{"n_layer": 13, "d_model": 256, "n_head": 3, "n_kv_head": 3, "head_dim": 64, "d_mlp": 1024, "vocab_size": 651, "activation": "gelu", "norm": "layernorm", "norm_place": "pre", "norm_eps": 1e-05, "positions": "learned+rope", "rope_base": 10000.0, "rope_fraction": 0.25, "qk_norm": false, "attn_scale": 0.125, "bias": "all", "tie_embeddings": false, "parallel_block": true, "extras": ["capped logits"], "init": "uniform", "init_std_qkv": 0.0847, "init_std_o": 0.0, "init_std_up": 0.0847, "init_std_down": 0.0, "optimizer": "soap_variant", "lr": 0.0027, "beta1": 0.95, "beta2": 0.95, "weight_decay": 0.12, "lr_head": 0.00547, "grad_clip": 1.0, "warmup_steps": 200, "schedule": "wsd", "decay_fraction": 0.891, "decay_shape": "linear", "final_lr_fraction": 0.0, "batch_tokens": 32768, "seq_len": 2048, "doc_mask": true, "train_tokens": 230900000, "steps": 7047, "dataset": "wikipedia_en"}
Each number is 128 + 24 x the weight over its row's rms, rounded and kept within 0 to 255. Layers, rows and columns count from 0. Numbers have three digits each. The size before them is the row's rms in percent of the matrix's.

# up: layer 9 MLP up, 1024x256, rms 0.135, rows 466-518, columns 0-127
# down: layer 9 MLP down (transposed), 1024x256, rms 0.126, rows 466-517, columns 0-127
up466 094:116123125124106091134130131190099143172145119143154131165146100095152125060110151151077141181085093099143138083081110099190139108139145152122116151150114115138110159129129166129155125105128140108122137131104142158107135137151135112144146184124103129136143149088093105132154151156088128135142134134126141151134163150123127093118116142142133138133103145127116144160175163105127130096105
down466 099:165120176115160172111164152084171120129123097123070115124082164115158132172175113140159096088129151128084102150150126098094128151125107114130121135130142097129138077116156118143147107131155099157144105097155138122125147117124144146134086120135165141103126098140097139108116125104174131110119095145143112097154074133140132150136149121140133107094156107165128111109144108168172093148145
up467 101:114131106159170139153118131134211099135170107096095129133128171167112111176126151150171146133135116114119135134136096093125068138119158137174146140148124152099151159091133091110130136120098101096078109148146123122122108151133131109108116110130150128142100112151118113128154144107100162173087149137098114168136153101152129094139150111098109157139102148168120144121136130130112120124132
down467 095:155127130145182133101158128163140147118107129155172105154040141152108111118161137146083126110076151156166132133119156140142104149135086118102147103105115150169132115162119113126095143122154141146131151133116088126142127172095144123133139130116084136167123136121165128163141133127135119144129155147171123116083126106106120107106141145133146140090098149136154109093158151130121129140101
up468 096:108131100131130121144128158108128127146152115111131127157169105119173158116137117147155129109114127145134077119119120102127111160116103110151124182142131157117151082123159094100177104120104101142119144086124086123163101135138080145091166117193106120112116113152131140094137128146105099138141152127129135107092151140144145129138110138131111123148130151116188104117159115170133118134118
down468 093:158147146090120113136160123124125120102124141133068178124101149109134108159162136089125118143107105129108098133106144121130122076143120111165128126141141120124111138098152093148153194155095112088105130123115135140133153121152139140114166121118144103149087145133116128107141130127114126159089125119176171088130134105125113112119108113139148144137146138089095112143094097143144089124106
up469 099:120137093148147144124129114115145122137140115132163149182098125142093089142154124126094127152138111101115141127113162148121160146110111137129105163180139127174121161156111070141151169102111142113139122126160107175161134103144124130112138150112066118139092092126149169120146109114107156117137155163126082125115120117139117139118140109146091182150116112103110128111132129147133116104140
down469 097:158123138140159099159147084156129124110147086125114109140159181129119135110101185170103157119167121186090103112138111095177122124131121156145156121130165132134100088126129154118117112105118135114115187143113109072130107122113146122120105122116140156099186156111093126152110118151155138116117114142086145076091114112164152100103090095126151109118112128122102125121087117171109158083137
up470 100:129120147149115176130181139138136151114169164145133143116119145134116168132127119123148152088130160146125125125111146170134171131124156085166138167106077071162138106084089157166133078121117115120112126100105159118083130131162124086149129131136115141174111163137152090131115148113112143138097098114179110136117113139137081156149133089160107143110104113135096107144149126117135136111119
down470 100:118127106113092113116112149156179114160120084143147106145171107150086113139111123169120098143135105163131130119149107122110109085130093148148183099145141169084142130084165087110128132087112141080142096121121110144132164106114143113122113153119145087072150104130158171102133138087120104088134113136158150107103132117116163116143135134131137129138126139100150106116115098135143142152167
up471 104:118096144123112138120076140133137143102136089106161176140095119105106118157130169132141117101155139142103099131152131090101103134148150143132149165117171103186112119167116127099101156114107163138120136138171143145114097150123132135088156135091149116154116146159128149151066148080115064091115137100152099145169111144162116098102088175116101119126164166108111164134141170131141127132132
down471 103:124076125141145117161156135105126145117115127158171109104138161123126136128105145127128142128104121109115101086158123151130112125159166148141161160107111130151104098103109180115102138156143112133089168151119122131147124158125136105103150165161163164112113096109127154133161111161100098123126138137118087132131096091137084118155172146093127140133126124083130137105103132151074156105114
up472 096:144145095085118148136121125149149126173122118074140145106142117120143128185122114100151126098124179124128122132132106150141097165115137124091090133137143105137144134113089128100146136071090154106108142108112141138135102154093160114130167086159146100201096078148162161138108111133173146161133154129112082129137097143122129133172114126133118144111110122110144139191169135123165131078140
down472 103:142115156104166115149167121145149148083071151131161151129085116093128119133157133123123105134100104168116101133146159154113094178147156157127123123107132111050113124134146089138106136152123173103090148145103137183143137122086138122170131103108128163110116108119099159152162170129136145108146163152122087121109129055136108128122171116123149093100105138149108140119141171157135156194119
up473 095:135170139108140101136109083086133070073084147151093141155087147088142126142099154106099144101154116143120090205152112186146118131137133142118116117134149142135116087131106188193089116141135106110136100143118160146094144087108159133168093122157126120136097154116159164100136148124177128117159149102164114125129129120181135119144151150106086123147136118106161149130109118139142132139101
down473 089:106138115136148171115137138099137120162148106117168137150149135123137112132108109145135121152145117150126131151146142100099109098070108103173136145127169119148118116100160173102163133127135134191166167096121139117165138101108099128088128114140089143119147112114103080129107124125109098143117105125130158124134158112132163125128125177149138122111115158149107121117131110156129141153149
up474 099:093132144111146142094142137146130110116134148107178110110150138174109143092132159093119172113146118139122132120145118100116108085129100108122145128115113142137143107088124175105098106144082153136161173110124146107179125195123134158151107154137104107115109145125125137141114159137101162142106119134099135129106126132119086126108093109142093101155104150140093149142096086137111118146126
down474 097:164115112099161073153133165128128147151098172118170134152150154134105136139158147101140136120139126152115100134154154144142116131118128110169121188096147113152149110099120088130173126084136157132140094143117096120100117156105139106094117136110114114101164112139136146081146118145118081122103134104085147081146137132151127162117120143078125095119147135160153133117103100137146144147125
up475 103:151104132126168132101144114096084125113111136119146143124125129113137164116067108120145199120148119093104108110120161105132121141103120147129095095134111129170101079154137116143083191156080118108140153153142150110126131133109130138122150126131126144142133178081134124125111086141132125141141148096170139132141127174102140116154102130131116133155108102166129157167129092102165140132146
down475 102:068141156107130098097145133098150109115136108143187113109127147084143147123078068175089094126092129100115163101127119160118112150171108133080148145110153118146084123110119154093113109143126135118103138106167129163108097101092128105145130121135120159189124041150126138171135132113152137144144126137085102119108117128099101152165125123145134134157127122140166109131115111111119133107115
up476 099:139111131094119149134172090123144104099074115118160074101143153127147119130135117118132112113124130092144139111127119181104091125104129131078140099153119107134089139165096172125157125114109100124138137111133136121149113127169127145131128161095111107116149145131155145107108096135155148125169131114163092135134160113093112130114120144121128099145158126148166110146134160122178159135168
down476 092:133095076107097134089117133087125133155136110147152128149109134155132160081169148112099117149076146144104137121191106105142105122095123119153132175102155165138141121139078077142138066164128106112120110127115142136140132129099131115069104149126165164113180156101112123119107085124154135141103139169120140137128111106128118144081146136142131136115104173100123116146108094138132166109134
up477 104:143127122161121114163109117105120088136123156130126130107111167136112098159152161120088078126159123116108094112108142091090088163140132115073150105096118122118133125120118144099144096118133145113152149114145103132129140127134109105144110139133069112133103107108133138131127106162101150115116125120152188132088122109118104089193119099114117142120124181080162117165139113083120110144115
down477 106:154163124130096169147123091120082107150109108114130150100154107171125142123129100114176058162117126126158139125114124139104146129105137182119150124112170111152134098129162090126147172125109101179136134121141086104109126151103097124089117153118153114065112142122129083099153160087084118135167114144124141119148135149119088117178163138136110138101159174081119141116127107155113118143130
up478 098:119101122119091143139122140148129093127093154080127138135121141141121097128108130128168134160109171149155074117157179122131092104111157110119130112144125077130158153157127144118104124190124090132115142143169158126151186115126138102132141134132157158181137116113153114135092136148103079127119113128125122115144132086136125155099095091139106136124065137098118082154139106133168137109133
down478 092:104132156148137118104124089131097165112140112152119148149116122139139138129206151143115127134161135195104100136180164134140146115127129147117123153135116117139126139140144136134124090114158145119140134136135134109137127129159101113132141139129127132101129113156093123145140134119138135115121131116137105123131147081137136060159103113113126103112101144143133133117147112120118180128142
up479 094:092091140144114121136093166124134166128128102120123117138116128170140155132158143158127171126131128080140131151111144100085150123135121083138125140113149084126136196153106132156142134119135125127151123100127121121135141118129138101135120116167132134192133148093115157116145126135157095160127155113145130124113125187168144139090122120165128138150083152116109113131120113120163070155108
down479 089:129141137130170149153150123117095096168149107109111151116142179107084135139084144107157089166143140127094085105133122160169102131132117154076166148154142134128103097121162122120118150153157119150118132096086115146141137152116154149116136127123118150072113107132147139125136160099069120169109143092154106138152111134091127107121113128085128115108154138147155113113128132143145180097113
up480 100:102126102115148152127143171161128163126145128104124113087153131149145114082100142109145101137144129076117094118145113128145191156100084113079150112157144170119164127148107143139121102124119132152128103148119108176135128126153117130098170144112166073131085081155112108093111143097112113128120130131089155125146151080119117136099093116166148111120145155142181116161116122129137173116091
down480 104:098121163140133089125144081133098191129153177146183142161114141120121110158114137105148162158155087162115152162142141115176098115104118096170094110113162158147125137104087117131092090166129150090146141153173159149152103115148121144123095107113124139158122113109136129063143126156138155128155147126175140115118126127094112147126117118073144140097127140098105141137136115109132071120119
up481 108:142078098128134115116095091126146138182156125088112140129139136177126150141110144152155151183110153097126136127109128131122108076088157150112089104161143099104136172062157116110123099141099147116116103152131177112112122180134118153159095125126122126119102105149114177139078146109102185117140141130127120172163159157128118105149144084079107099114143140117128166150114125150151120132127
down481 113:108129134121095173096085093131123177117127164114146111107093105132123169118118109138084097113138088135185146150156148130112145127117137138073120143078131107089130152143128083141168120167111134160164149099131111137134135113136131131134087160087139124138168071137161132149113131146095134129117195143149107115118102108129165126118135101102113120099146133139094170139130160190155143134157
up482 096:144119104140125150141141125134161116125125133141133122118128147131099168089133131156132167106145105128119126122112108095144184106124102133128113100116179114174115124140141124124128103136140156126125128133164126120135133108074151099085132063088124157137145093093125122118082137124124152108143122089089166126125132093173184148115141128133166131121129124148173117121114103153150128100110
down482 093:110162135116135160132118135138140114131122129129096166157119125102095118129116124112101122148105138126093103133133052186111110108141130108162150120119112095141126180140138156171166131118158099104105130142142129140122122128151111134117129109181176118090106128152110117108082140131142089104140106134139087123127145091096128123129105138089031137132151111107085155146131145133140109091136
up483 104:097127136119119139161134128082151117126191111138165150160109125158102106161116137124134140128164100122149099118109092127119120134126128112136110137128141134112158131129137128091138108117105151118142143104142093155125091102105127135161116135119108196156133128133116167119112139111167156105117138120135134112167143121125108083119114108092140116113157139151131128149108161119160121177164
down483 100:146112109151145117138124135120134161122149140133164170112133147155165092124126105146129136161135124104120090150192115172148126122126102116145137156100186134116107166106105118149088138156109159122115126137111157068165104148084129090149115106181161091123146103120159119115111118169056110153153107107116175066119154143095101097156132134155157100129129129159101130130110124146114149125149
up484 103:119132127103135101124128128133087137124111135132176122149133117149119074124120103129138107153126125130171117129096142120103143123090147072119116172137111093098176082111133147170128106126113112099134111132148101178110158154135136106129127114132153135124124105152121133146161149129132162076109119152129099161119103130099118112149122131126091141134103168157096139085114101145159148106142
down484 107:104105124107117122128150087132109116131134135093099115123135108112105115150105126143107124124140096121138121162181131130132124095093115145129092115136154181148146133123131093108081094156095086160107119101158121118087158139097141153174181148093163145075105132154140109148176136141118116156112085119127158101139141118152186183120062114144132142081157098082109155113159139142132168104149
up485 094:104100106103114167161147075095115149134124206172097112139105153109095109144132106130114119191085134120145119117084157117105137131111096179107105143146135112129108149153141166094086159118124084147145095107132103158125100150176119130099099100146115099102137116125111129121114123127141102105124138116139126127105141128170158126148138114110166147161153130105172149112167154101117082142125
down485 091:176172133123147139096149141131136101107115093117141161100152149151127130119145126123104132098101146112150103107098131142131125103156142123127161068132120117158143113103124132123157095110149156079104092118093140142091143139103121169114148132176148106184140103122099120140102146140110160149129116086133115132083087155110071092145115134117156112146131153122079115153120096159117125131136
up486 103:150169160105114106175152138129149108117142085110092150100160126111127124158147131176161096127105136159184114114090147151137084108149149086132126117140143141164143160122120175129157096127119145126111102121135143135097116166167134118155100153125124106094114144171106064158152169110133112117143153123160160114124166100127177102133173141100077126101126137134111100116133134104124099119134
down486 103:095126118149105167132127122148151138131112084094116153119086101167124132162156152131104135123148154122145122094107101122113108132133165129087074125132126138110156158137158156140115140115163133112088121113133146112145144088123128093141104103077128137129115060151155178166124098108126130149186122145165132116097108126164147143142121168145104099138122099177183130146134131129152066124136
up487 096:114149136134136117105100101083144086158131147108112112116182117149096145137143123119114129122076117120171146106123117069109099189101094125106124106136125122182138122140122112129129110107146062135120116124121116122094121120191146186170168113138185148099107131131179096145127164138127146111136120130157112110126121104131125143138137151082166167138128119124128130123164109115083165088163
down487 092:147160166121125130085145119137076116142147127144178119132107155162138110116132139133152126111114157131099094123149087133155169110150125135151131118135158120091133144125101138154127179130115118107146147131146137128136134086119093106125104108131094126151132141179081068121082158125162114105127122129089147141114131113128145152105138100146095140125116128130078164128108111142137106107122
up488 098:153125194131127076146126110129147146151113115079117144132118106144061104102167151104134127146097110147081122168079156164134127178151137133092083154128112091127156145106113083114139124185134114136113088172080161110095098153156127103139107153132176152135135103116152149141152150084178142097121142158150127137114132182117095151132126102124122128133122127146127110154169154155113146109172
down488 099:141149102133168100143097095126121099125135118132143122121146145139169092111109069154119115135160106110133153151131123135111146114106137138145178119119107102136112138176115135108134080064139117121133102195167153168150179126153114075127120104086124120132137125124153102111130163127116098144095128116139124139097109136145102105131128144162154128095139128127121129150126104156123101102154
up489 089:131119123136111114095094103108126118134163138082114081125092151108124140101157125088122119166143144141115146119162127139101138156114131085155146118123104107154154106101124152140164122109089100121103114130125135138126121137113118143089121146102123074143113135079134154099127096158120114104160164091098120150154173147116104087144131115128148102101096133137164123118110060138149168119066
down489 095:121130139134107124117141127111110150140149147128144118105125125174132144154149131140136088130131103118132111165173125104156170118172087142167137127141139157149143141148115092140124155119125136119137102098180106116110148134125127115131162093134114118118136149155132133142117137141139116115081114161088174128119152108135132133150188133077145120090144122110092171124162130128115125149094
up490 104:099111112149142122102117164122153123142120126123158123152108144144144116166132114123113135137149118113135108093130140151094140157120178095101140122102126136125086089118136125087134119134089126115126084104142156106152124115100154132097164174120099136144140118116117169122150144148135084103141141126145137128133112155151138109132104129127121131135097121110107149106135156166084136084109
down490 106:109102145097151131106122137128119120108138132116124130111099130130165108100133125126139177165099133145125114125117092144151121127148136139101131101134100154117183125168131134089122124134084138124114151130137157147141108147136137172115138084181151113121129106157090147164140132150151101164095159114123134138126103106150171121120097107088142127149112124145135120103111131143161102193090
up491 106:121114148159126137100121130105095105151145093137108141119109122060108138106137125139176116125117107165088114130116139100152142150091126157112109135203093121128127131114137129118120137139095127172156141122128138106169144124075124130123091164127146138155111145067128108139131120144146135112090146148128109134136195133149147115135117102121126110161139116149087134123137130126155134121124
down491 105:118108172115136139152144129140119175120105127113130134136132150171140134111125144150122153153121141132164121149091145129118154093140104139122181082107122132089087126123124127093093115121170159114113113115213101092121158140136131100112113146145117141105093139123130094127201088145131122138120136148136122108153133110109138132083161141118148105147173132131185169135113102129151141119164
up492 098:136132150107150115174098131127106117173117109083107124179144106126132135123144162136099141150104128160159131116118127142126139124073119108110121139121140130188105166135125099155100117145128155134113126171146151140127116091162117147100089190141139138165129107123107148148107130161140143115145130106117148147213124103111120130150131119127107166092155178177147165139134137126103110145145
down492 095:140137131141135140134124149139144151171110134125151144117106127141119124154142143119153140085118123115128157135147139078138093116180087160127123121156112169119177124113100121094177150120119154113094125121126088094094117166148123159172132122099086109095138133101133156106127120039157099122152098172114099125076111155102170110092171127145119122157137086120118089146099165090145130164093
up493 103:136125131146145136139162073145171123105133132137147121089140154103114112126153138185124125145133129168077121127120153124106184127101075197107173127158110122140160169133133091139137152145083065144150125122132144127153126171133123149130165096117123150112145133134165113107125150142134145128097128111124125139135141114137140106115141092087108114108120084132154116146131104114105107089151
down493 100:142092122118148147159153121155136151119139131107131121097101137088131162103129128137115121140109138116187157130119138155145106088171138117131139104097164131171121112121105168146105124146132133090106132111149127112112116109083120107136110170140163159126124143141103146107130119126099116111143079134108129167107114115148122102140124095148110128149105108164113079124172183097143090145121
up494 093:145084114152139168146151113123160170120149081133150087159125166157147139118123142123129120157125087114145134117177119135099130117124112108122099131139133128126154129119148119120122141144114129132132132172123119142096138130168065096140116133149123117115151150119108103105104110140131147090166106165128175114134147124162146132127150126133129131144123123124137153181151143148130121120121
down494 090:131181129087112113091133123163072059141108107110083136082157162106133158132113124150098115116110176112116097113077104128161140121131123142142172095141113091131091133173108143143097110091124150123158114079102159110186121118103160151107115156115132133155127103150127140132156124091118132153110153137148121139159104135120118099114160139098143118139100098161109110092106162095132112094182
up495 105:077139124119114109100135113128171153127196103087113185075095127134133116108140103126128119150090120112164099132098131133153123107160197106130127147136140100144142131113119170110118123160148163165140123112121158159126122136144118055122123142117076142142142074139095129145164090144143128113114135141171124096144125137107108131128147156105127126164101105151067152099117159136166159133103
down495 111:064161169143093122126147131089125096140092121120103106117125112127157105087111108107070142129134148137119148123086140102096136140139142147124136139138142125135115114121117160144172168162110117125100152124105114144114118103102154194097105142163132116134160100144130114160160147196151131145101106132131125146135141118126176136103109128141134162151157144095137140135112149091125097145148
up496 097:120120135163174113126117143128145164132154132154142135106136163191114139124149142128171151155105156118123112118097165105160139108134163104105106076142156081102146103044119131114105111150070105137099131190151102138153117127109131160164124123116124167113160127145138139125114099132158099103127123079144114077139127127127098151142145120118162137121142101127138082123098103155111104133122
down496 101:152146140158080144136123139130128150134115131140113133113105121105113165126180145123117139151107146102126143161125080072136156135148131142143089118156148118146147107178137144128088127149150119099125142151103182136147146133112113124124184124152144106157130122128140124107152137136130131115086119126110124147104123128118109103147144136132146124130159093132123131113159136123141116122137
up497 103:158166068108096078141093129109137086109156149128134108094147125157164098124080124117142113123156157106161149141163115109115112111172097135110107166114095114148170113102171135160106160181117095104103128083156128095105130134139122121134144090121125121104135124148116120123132076105122110127124119144119143146123139113122127106109101156106130086153137128144101124147127091136095115075124
down497 099:111125035099132123137159125116143129114144122147148128097129123164148079125129173139178132118142096116117136162145174091144097110158132148096114109147112197135134157058188150141111113144114128122138111131113130087163136120127097132119157102110119120070150114112105155109135083141137116130139137149094159110157170107136109079126163149121142142125134165147108111137143135165126113101143
up498 098:131080129148126131173155123128083127108082109140147166153133116108176127148103123109124124144150144099144176147183136089111071187118149165065172156162126087091095166132091088107134128141096151126103105126178154126135145113127149147116079145080114130130130113150119124131146137114107132124115130116154101169138143108150124107124151117150114124119136152144127133162152121149135115145143
down498 100:116154100129172122088149125101107083153189122113103107126150080112167125111122151122142127143149147133145124161109096135149123110118114187131130136115140113176138131156116165155164135130132122123173164112130131170137132142149128110133090108097154144120154115135104118080104111112152120118145163121151129128190125149167156150110115158144122143114137170068117152125121122127129151150151
up499 105:132150161130195130128111112119110130147106124133134118118142094150121108142148088156146105155127117141121085110108150100102093096150137101127117132121127145118154118113084151109110136133104155136141130131124156187182116115134125152116133108134154113092149146121159133131101145154160145125141120098192144088065085140102113118133095063138115114128173140130161153173150106120116136099071
down499 105:083132096170104116166162112122171126134113095148169161127128123141124052110130126115168143158104102135147130163132121139130103110106097138141149131122122109105147106136096127089116083103140112120134123177130150193127100151138136108144117123114092133140106104171130097134139181149109149129139086138106167127128118127164163110147135119125123132112115104129141144117103152136142164157159
up500 102:095136132101108156085141127069144141122116143135115115092145145092102115117088083128150124151165147115127164138136141099177134121131115137166086156187131103147117120135110148114096119145116130104136152120173180172116127115092153133121118133138100125146181133146134139091131160120106143176158171128108171112112086092182124129183099123072133075160110129139137104153094115166137115165117
down500 104:114096104172106150157059110118105105147145115102123123104139094121089115119137105139126159110135099139130127119093152124137127161143112099080100116144116187125131114138088148084133100149084172126111104121140098173156111121148144118129131124120105062108119135151142189122104130095111129134083138123114123130180102112138120120121110135121154088144108113136137108110142150132166178124098
up501 102:143101128136086059118175144186115130133111147119147087136103140115160136114129120137132109122111158142126130096118154175151161143135152087109117179149127141126156131136098104114159155129088114171141150109144128100147112131182152169130108108102122143121094101141136184142130147145136140142136150127129138113145157148125117138129130145138165126068098154143153167131139105163112112130149
down501 102:132157137127156184136120140097111145094147132161082126155176151128110116105098108157082135136128152136161118093142141146120106131122109137127127077117107126137142147160093117084154093134128147129133106106156146082117142123105117120147117143164118109161162154125144118153121101106132111159121126107134106122145101123153146114125089146157125138139136100102090092104127121073121145139080
up502 100:141183087113157128130123109134136136131149116118099103107131145147083084113140126084121118114116171127115155174105161135159097141128138097147129145126112144116114171112101147114140128119103131097153151116145142132134144144139143139121118107130146112130102154127127089102147140129133147118133140156175138158111079140105135126125140114161056107154117138159118107125145135090099101113095
down502 105:156145091124096160136202109117075093135106097113151084108163079149108111144161173173158116115123115167139107116139085124128109134127129110178148085129115090109116142138102083160107111135134104106126152156106139134168118134159193129122140124130154101123134112139121146144149140169165140146156097157155120130128148115127150119104109141123155109094145178157115156106108164127115148173144
up503 097:069177126118109150106154114104110155162124175129198130124133139091128103120120151098118130114103116138118162111101108128136113110142142168153132135107092141154120142107089205095146101115125101193123107136145137116105103129095141129122134172131135104127132115160100129096114138087150101130175160149136103125137148127176130103111106134107155107173134133141133136074131127135094111118131
down503 103:158156096186080143125161130110179141098100145127121124123135126110158159129129145153111146116150125127134091106178150114108098134107081140082125148086119131110102099126094088122125152118138106134143088140160129176141142168144108106118117122127089170120129125134103111097133098105134169135104134104165136150112106178141140137153128112097166105140126116104129115096134123139122163132131
up504 105:137117102126129113093123142186138139147127109121149149173123089164143109148144132121162078117082073099108112146104142094124111122124145125116171093114138118164139125113095154113085143169132118129129154110160098134147100179139142145133129109101147127122143111078109097123087130141130163117137128136154125106143108136166099127106172139119132098115106093124103099113119140113113122101124
down504 099:162153087119165164140163084113160113158123110111086147121068125120130150128133119138136135133182142099151129157136125122163144136086174088142161121136139156078094096169129119159155142115125074101146151155143136137141115148153125121158113147136126106164108093144123078146144139143129132119082123092114162122080200087124143121137138114161116133156135167141119105108112141110170106088135
up505 104:137127123162134093116120116103093103138108154156101138130118096099141105139127112143154132112156139164172089154113118122144101144132105104129144112123138144112110107116092129115132135132155122152164169133178092159077112091153103156143135164125095133106105076138156125118109135104098151125110195159155130120127133125156134126129127110167154123123144152147183146123144116128134164112128
down505 099:133118183156143124132131137119169123140179119141144185125089166135143091143142124106084126149145117112106132090087127144113175120159155114138154129126085131097145130104084104155123131126137144151070113113103129108145142148143146137111138095126116130154152121128097134159141115146148104118129130110152155117095078157119134151129153171118145114132142109165099114102114172132154153111143
up506 095:057139097182133129142147163147168109160134119142106094135123166162123160149187108132145169120140117164138107147101150112107160135131146131103106117166152099129152117137108126144129091103150151136096132126117154178151135127130073103126129096119111152150157156132117160141149104151128132139120128138154157145116132125174070120130143138150116163147119118158114161150121118133107167117088
down506 088:144107141149110150119164117127101127185148114090155160098177149136148121134146173131120135086113169092143128120117114108162116119160118119131179122136090140132113069148149068145136129134139132170136147110067112166127127160095157092123062158141137134141111104157134161134129136109129116170147117143154168110167135137135113131157111154136140109115132149133145102089106148136130139117149
up507 104:178133085168116131103169167129118118126133145141149115151092122155162120181111143114114120141106136116141144134127162128113139124149123183110068083164131136132132173134109124121102140114119137145137150116125138133118123123104117136164132146123069104088115142128074075138122143178149073128135118111120103115146124102147123120105103121153148152149118159138141082153115093118115144154074
down507 112:106178082147125141112145112136144164140143158147107156105145095183154138074172152111120120120120140085158109115158121111144157131087151137138116168191087161151095125124130132096171133077127098136146117147127144116137151125095125153135108126141126151178109078122126130149103109103141099139133132124114135122122146149137115122106119145127152155142100094099090137123106130111150156079140
up508 101:127134125132166151138128115129134132137136116155109149183116133154153120125098127093127131112076131095144128162144144124185117132101096079110128173083117151163143108160102145129041113127155161121106118103135164125127128130158155139144130117173140157128086125161102109087137174079139144086113129131118178115118128095140145131142120145083144107112140097076127119123120096115136129177144
down508 097:106136125108124130097103116163120155130125137149125156084157125153119124108082153157164123126161122145134137138076127153129145142121156167133152123134156100137140141099116138157195114169117161093146116123111114180141163123132108134130125096110099123133140115097127141150111068141122138135115155104138119123146156115138123111131147135135149082176099129104144133162130100095117097088100
up509 103:080129194133122109108143139109116127108130126130137148132123154111140124135115109140126128102118110137165118141124115090112164123147082105093158085115102133153113136083131107151109126150127176103123140117162103094115122146140133162136136150142125102110112164147118132143129103169124101152122125113123164139148110134154119074143152101100127121158156144115136118131111138134094123158111
down509 096:141118097107134105078086147163114138136141129114132106118094162086127121104123132143134147119082121089157136129158149139110081178106162172134079114124128115109096118126105121144132152128122124148144153127132111103102114162155115103120095118170121127125139111092118143074151129114165145136109109183137118131142110155104154160106130141103133120135102130128080135139158126181142140128116
up510 101:115136117171142130149121100110103121123137128126135105152164137125146110160153130138116120130150108137131101163114139117106135126036149110144119101110123127152103131139089111117137100138119116165144102143124130127152154121158135165141154108175123085111129118099096118103114091097158092089124098121133151137153087113154117125100123089136158132119133111145157126135123122136117131115174
down510 092:133112132131132131099142136131125112116148115163164115092118128131144137146139097147142120130122107133118125158115146096188099130114131159120152134126125136166104135116094120168131116116146103109114103102122139122112091148162115063088115158097127118126112121182155111161134129105111121129183137073138132167105143119104120115109145126150123156127160132109091153082134154102123146151151
up511 105:118119114097115111141056093122141103174098127093147118145100181143139102172109124130115137114102139114143114150084166122170148144126119130136133127107136123175137162130158134153079103158088084148119099110133157135129107136126187139152104097155117118108118121146108112132139119135127144109138140150121133133185119129161105140081149172101100151113120147110145107104160106118143124097123
down511 109:122111120077121126115108158118134153135143158137116133102103106082159132123075144159204079097136160096119123100127135112141108127108150096138133108121136125142113133161173136091158160144147154138135124122103122139174156130154094148124120150119124140098139106167077142175115092088134130145133129130154144099154130135136130085148137176140140154150130091123115163142115116134152133104167
up512 106:104110158117125164123116149135088143114107120135141144104159137167087138126118145149145090097132128168118104125129097104116121152135138108125115110121099160139135081101112114106127124118093097116129117117119141148107124156148105115123173117125113138104135108122148155132093149101169147079110154097126164109161135114138115130169110123071152114159141115154151161128129117109090134173082
down512 109:084146175127127139113164165144114104138168147116106162124154147132084174117121153129103102133158107137107063121106133169129090159131128132140153152131135151105137122096139127133122126107172121142133128119150128136133154142114107111150130105153115112124161129132158102120108156121102120148114130067076151114092153142130114131121131105097186114118159148122117088156134142150119166165104
up513 099:132109109122177146132123120146114126115114144134125103129108134179110129099162148096134153119160156116079126117143193135138142135127085153112161119103114132135114174166135138126117141136114085152085123133152157150100144111123131153066088144118143171101092128161105196102096130134114109159136125188141118120146153159175139155084105147123143135118110143137114130141156074130163121103154
down513 103:126145129101168142135148135164127121149147141104172175138170108100130178161096111108158136127092121117092144119125131127155144135115106135122092145119131135197126125160099175132101100063147133068101125069138141122133090160127124149117117138123157120123131145138101112133154191131137108117120128113111111124132115111152061119116149130149128099139139088141091130104103151116151155135112
up514 105:100115128147165171164138118125134121145137135146120126082169105144124128093128087138154134090167153128098128123157153152128176116161124179122136150127109152123081141137118100114130147124117128146144142149120111133094184135120135126134157090114168143117159121082126141132088139138061116154103129158091172128090097114176128127171155154146090138128084120150119104122131134086116109109135
down514 097:156087114155176151117152100158145134138114137095105164126148134076132134118082152161171129111143152137121145097098079150158133118135139153161135098162144111141135124161128108109123150113125086119147134094118118095134103184087063141112079089115122156149151154150132127116142121141103100155154147146117136090108150148101101142137113139128086147137126124130122122142151094119144146142144
up515 098:107112112102131140086152109160140082152108141115105142110113117094174151168122144102150131121082136111108094156132118099090114184082143079111134107141137096121118146164121130085116108094117078149170130139122168120154120100149108155146111128126176096137084105149149160075109117124163089153139124118181148135125145135132147071148129119135125162089091171108127151127142129160088150133106
down515 106:130150119151121137134117148138131155131132149184100086131128111115150089102135100137138115103150115117134125142151146142125134147110124120122120114113126133140167153123108145151100092116167108101140123132105110122124127089083068152115167104119110119161114123110142142141165147129094109156095100155139084141124089121138151173140149104121125113145113111159117112105074126104125091104127
up516 099:169145134078136124100145153090133137077148159131145159139160164117114117128137160093139138118118109134115098133121117133157094118141142116117113141119104136142107161155110158122121172137125130121144152139112144151135180115149087091109115103125056087116149149088126140095099168134093159148115150106135168139152127104116101123122098134090113117162083129137139139169106110084133105157113
down516 103:101119104133118139106114099126088133140110134124121118155110089162140141086133110129141111133108099155113095113133137110100120133104148113116110116136123126130137108136148091135145117135083104135159128093129109132113120091110107137150124141107113125123169131172126126150081162154157075107138102154066154124162152137121120136167122134183134172102109129144121115123141110114123124134111
up517 104:161114106115102099109074123114095126081141152175148151079137111101135141095093128111132150137132176105157155144120152138152106098096144115052131163138160136135117155126113133135125140105155114094085139117097090160132127092168093143091144132115119133120128116163106115112095166147129141141180163134152146149148112088119166182104101103125135126093142116100119101148127107098116097137134
down517 097:140153105102161130121116112141150137116153101150088113164138131145092117135112140128100087138124080120136078143124144137158127175107091096143127077101137128115127090125073123160183156100145133120155138119155161124139106131108140093139079115109126119162098145126143121134137109108137131191110134128100140064117120158158093121115163141125131102162087130132128094112099125133133128141178
up518 106:192097143136114160123104143128144113147145144130115130133203100119132104145127122116163175112157107156155107174157116157139116111136111142090159142168108100141149159107128110118152086129144161164138157073145129088127153090129120129148147126165126118081135152104117146099082148097120115133112115132124119174129137153136145138147137107143159092133114142150146159122133138192128147094089